config.yaml
num_hidden_layers: 13
hidden_size: 256
num_attention_heads: 12
num_key_value_heads: 12
head_dim: 32
intermediate_size: 1024
vocab_size: 2048
hidden_act: "gelu"
norm: "layernorm"
norm_place: "pre"
norm_eps: 1e-06
positions: "rope"
rope_theta: 12100.0
rope_fraction: 0.25
qk_norm: false
attn_scale: 0.177
bias: "all"
tie_word_embeddings: false
parallel_block: false
init: "normal"
init_std_qkv: 0.0265
init_std_o: 0.0
init_std_up: 0.0265
init_std_down: 0.0
optimizer: "adamw"
learning_rate: 0.00135
lr_mult_o: 1.67
beta1: 0.95
beta2: 0.95
lr_head: 0.00436
warmup_steps: 241
schedule: "wsd"
decay_fraction: 0.797
decay_shape: "linear"
final_lr_fraction: 0.1
batch_tokens: [32768, 65536, 98304]
max_seq_len: 128
doc_mask: true
train_tokens: 832800000
max_steps: 13162
dataset: "wikipedia_en"
Each number is 128 + 24 x the weight over the matrix's rms, rounded and kept within 0 to 255. Layers, rows and columns count from 0.

# layer 6 MLP up, 1024x256, rms 0.126, rows 435-445, columns 64-127
[[ 94 122 114 147 153 126 118 130 134 151 189 166 178 152 130 121  80 131 163 143  93 149 161 140 130 150 122 116 130 125  92 121 102 118 123 144 108 146 135 125 106 117 103 115 157 119  98 135 137  87 126 145 102 139 113 101 155 125 110 177 148  88 166 116]
 [131  95  75  97 159 145 195 167 156 121 147 174 134 115 146 114 139 143 139 110 135 123 125  91 175 121 124 113 112 130 135 143 169 154 108  92 106  96 124 115 140 138 131 114 136 148 128 133 115 116 127 116 163 117 121 131 120 120 110 124 144 121 104  89]
 [160 145  95 139 122 152 154 165 152 155  79 111 127 134 161 117 122 100 135 105 141 159 175 159 124 164 128 120 153 138  80 155  98 109 101 109 103 148 181 113 111 102 135 137 145 147 137 112  92 124 134 138  86 131 129 113 129 137 136 130 131 127 153  89]
 [155 129 146 143 127 168 144 124 167 139 104 105 180 126  97 111 119 139 105 119 117 163 145 106 114 120 137 133 124 122 115 137 118 110 127 174 152 141 157 149 104 131 128  97 128 132  60 127 109 123 150 115 150 132 116 132 121 110 169 172 147 175 139  93]
 [118 170 113 102  90 149 126 118 158 144  83 115 142 138 153 102 162 127 112 150 146 136 156 122 123 136 180  99  99  76 129 146 121  87  65 114 129 112  90 135 123  84 128 142 161 156  76 145 159 149 133 144 109 100  74 111 126  95  87 122 150 112 142 153]
 [143 127 146 142 110 127 152 147 113 141 162 150 142 133 102  94 150 130 140 134  97 131 132 173 106 113 139 144 132 143 142 144 133 122 113 112  90 122 126 124 117 196 105 132 102 109 120 111  86 141 111 165 143 154 170 166 131  79 128 139  89 187 114 131]
 [149 136  91  99 138 114  97 126 143 179  70  98 140 137 134 133 129 128  77 137 202 113 131 100 135 120 130 125 172 126 121 148 129 156 139  72 130 142 121 146 158 127 126 123 118 113 135 132 133 124 139 118 171 171 174 153 100  98 162 163 141 131 129 139]
 [130 202 123 160  95 134 178 126 139 175 135 125 166 176 138  76 105 101 126  87 163 178 115 100 138 140 170  94 123 109 121 130 135 158 118 150 102 168 136 123 140 183 153 120 113 132 119 148 145 152 142 159 178 130 147 156 131 116 112 143 179 144 163  87]
 [152  90 105 130 151 111 158 138 150 128 154 146  90 151  98 117 120 128  97 141 116 119 102 117 108 144 158 118  99 140  61 126 112 152 133 117 140 131 152 128 124 136 102 178 105 134 105 182 130 109 124 153 157 146 101 131 113 107 163 220 119 137  98  89]
 [145 156 102 152 121 164 127 133 112 155 111 113 124 142 143 136 135 130  70 103  89 126  77 111 110 139 141 116 147  98 133 131 105 144  91 109 122 136  96 146 152 116 130 136 126  94 130 149 159 130 127 125 130 134 165  97 139  70 110 111 141 171 159 103]
 [115 123 125 154 163 165 180 126 108 146 128 123 161 143 162 139 170 111 120 157 118 135 145 155 107 130 117 112 108 119 143 166  68 142 135 120 134 102 127 155 131 115 153 125 103 105 128 124 153 111 110 109 109 151 110 124 172 107 120 118  98 131 179 150]]
# layer 6 MLP down (transposed), 1024x256, rms 0.126, rows 435-444, columns 64-127
[[101 103 133 128 108 136 149  92 125  85  82 151 103 109 107 153 145 101 121 155  94 153 114 127 107  92 150 142 159 114 148 118 168 118  83 119 148 146 170 118 102 117 140 127 114 133 164 149 136 147 134 153 111 110 142 111 155 146 109 131  77 137 121 156]
 [124 120 164 115 112 140 152 113 112 131 146  89 147 145 133 128 135 146  85 126 117 133 133 121 107 109 144 190 149 144 106 118  93 129 119 131 130 154 101 113 122 141 116 104  96 143 120 117 137 125 126 137 116 146 190 141 128 113 152 149 133 117 132 144]
 [ 86 125 105 113 135 136 128  97 136 135 122 145 142 148  89 129 120 109 177 117 176 106 134  89 126  91 158 164 132 142 115 159 132 135 121 148 133 162 152 101 136 101 126  89 104 134  92 134 165 117 154 125 144 126 107 144 139 137 129 108 131 106 137 126]
 [123 138 138 150 120 107 114 108 119 117 120 132 130 127 171 119 143 134 158 116  91 105 156 111 124 135 132 125 176 118 144 172 188 127 123 100 105 156  75 119 132  86 135 127 131 153 125 132 107 141 139 155 122 135 143 162 151 196  83 100 124 133 138 133]
 [117  80 140 151 164 153 128 168 102 127 134 103 126 158 110 163 129 143 117 128 166  97 125 181 147 131  74 168 136 117 101 126 131 142 152 110 203 132  76 142 110 145 125 167 113 103 147 126 134 127 155 129 120 140 104  90 155  91 131 146  69 152 108 159]
 [112 131  97 100 132 123 138 127 128 121 119 132  92 125 148 149 155 121 109 158 147 130 124  88 133 104 142   5 120 132 130 151 147 133 115 101 124 138 110 112  94 109 116 117 160 179 140 149 120 131 150  98 113 118 143 140 127 158 124 147  99 106 140 130]
 [140 112 114 160 154  83  86 163 124 105  98 122 148 190 141 156  96 139 126 165 112 157 147 181 109 156 120 159 160 110 151 101 133 127 111 117  91  98 124 105 133 131 164 140 112  66 134 111 126 151 121 121 102 135 127 163 109 133 144 145 155 112 135 129]
 [186 139 166 136 111  92 104 144 126 117 120 142 142 189 128  76 109 114  99  92 122 132 178 130 163  80 109  93 100 147 125 102 112 116 138 167 135 105 161 211  34 178  84 163 152 125 159 137  97 151 121 160 175 113 151 158 158 130 170 132 142 124 101 130]
 [141 129 154 159 130 149 111  89  90  93 121 118 155 105 127 135 111 140 161  89 113 155 167 144 110 118  98 122 146 125 145 113 165 118 119 134  93  88 111 141 112 115 128 131 141  77 151  99 103 144 164 105 124 115 129 116 127 119 136  90  93 114 171 129]
 [120 123 112 134 133  98 125  89 122 137 120 126 125 124 155  94  89 117 167 127 154 126 160 117 106 117 105 168 129 111 151 110 109 139 131 141 116  96 120 117 176  84 118 144 154 128 163 153 114 144 109  90 131 120 171 150 123 137 156 127  84 153 145 133]]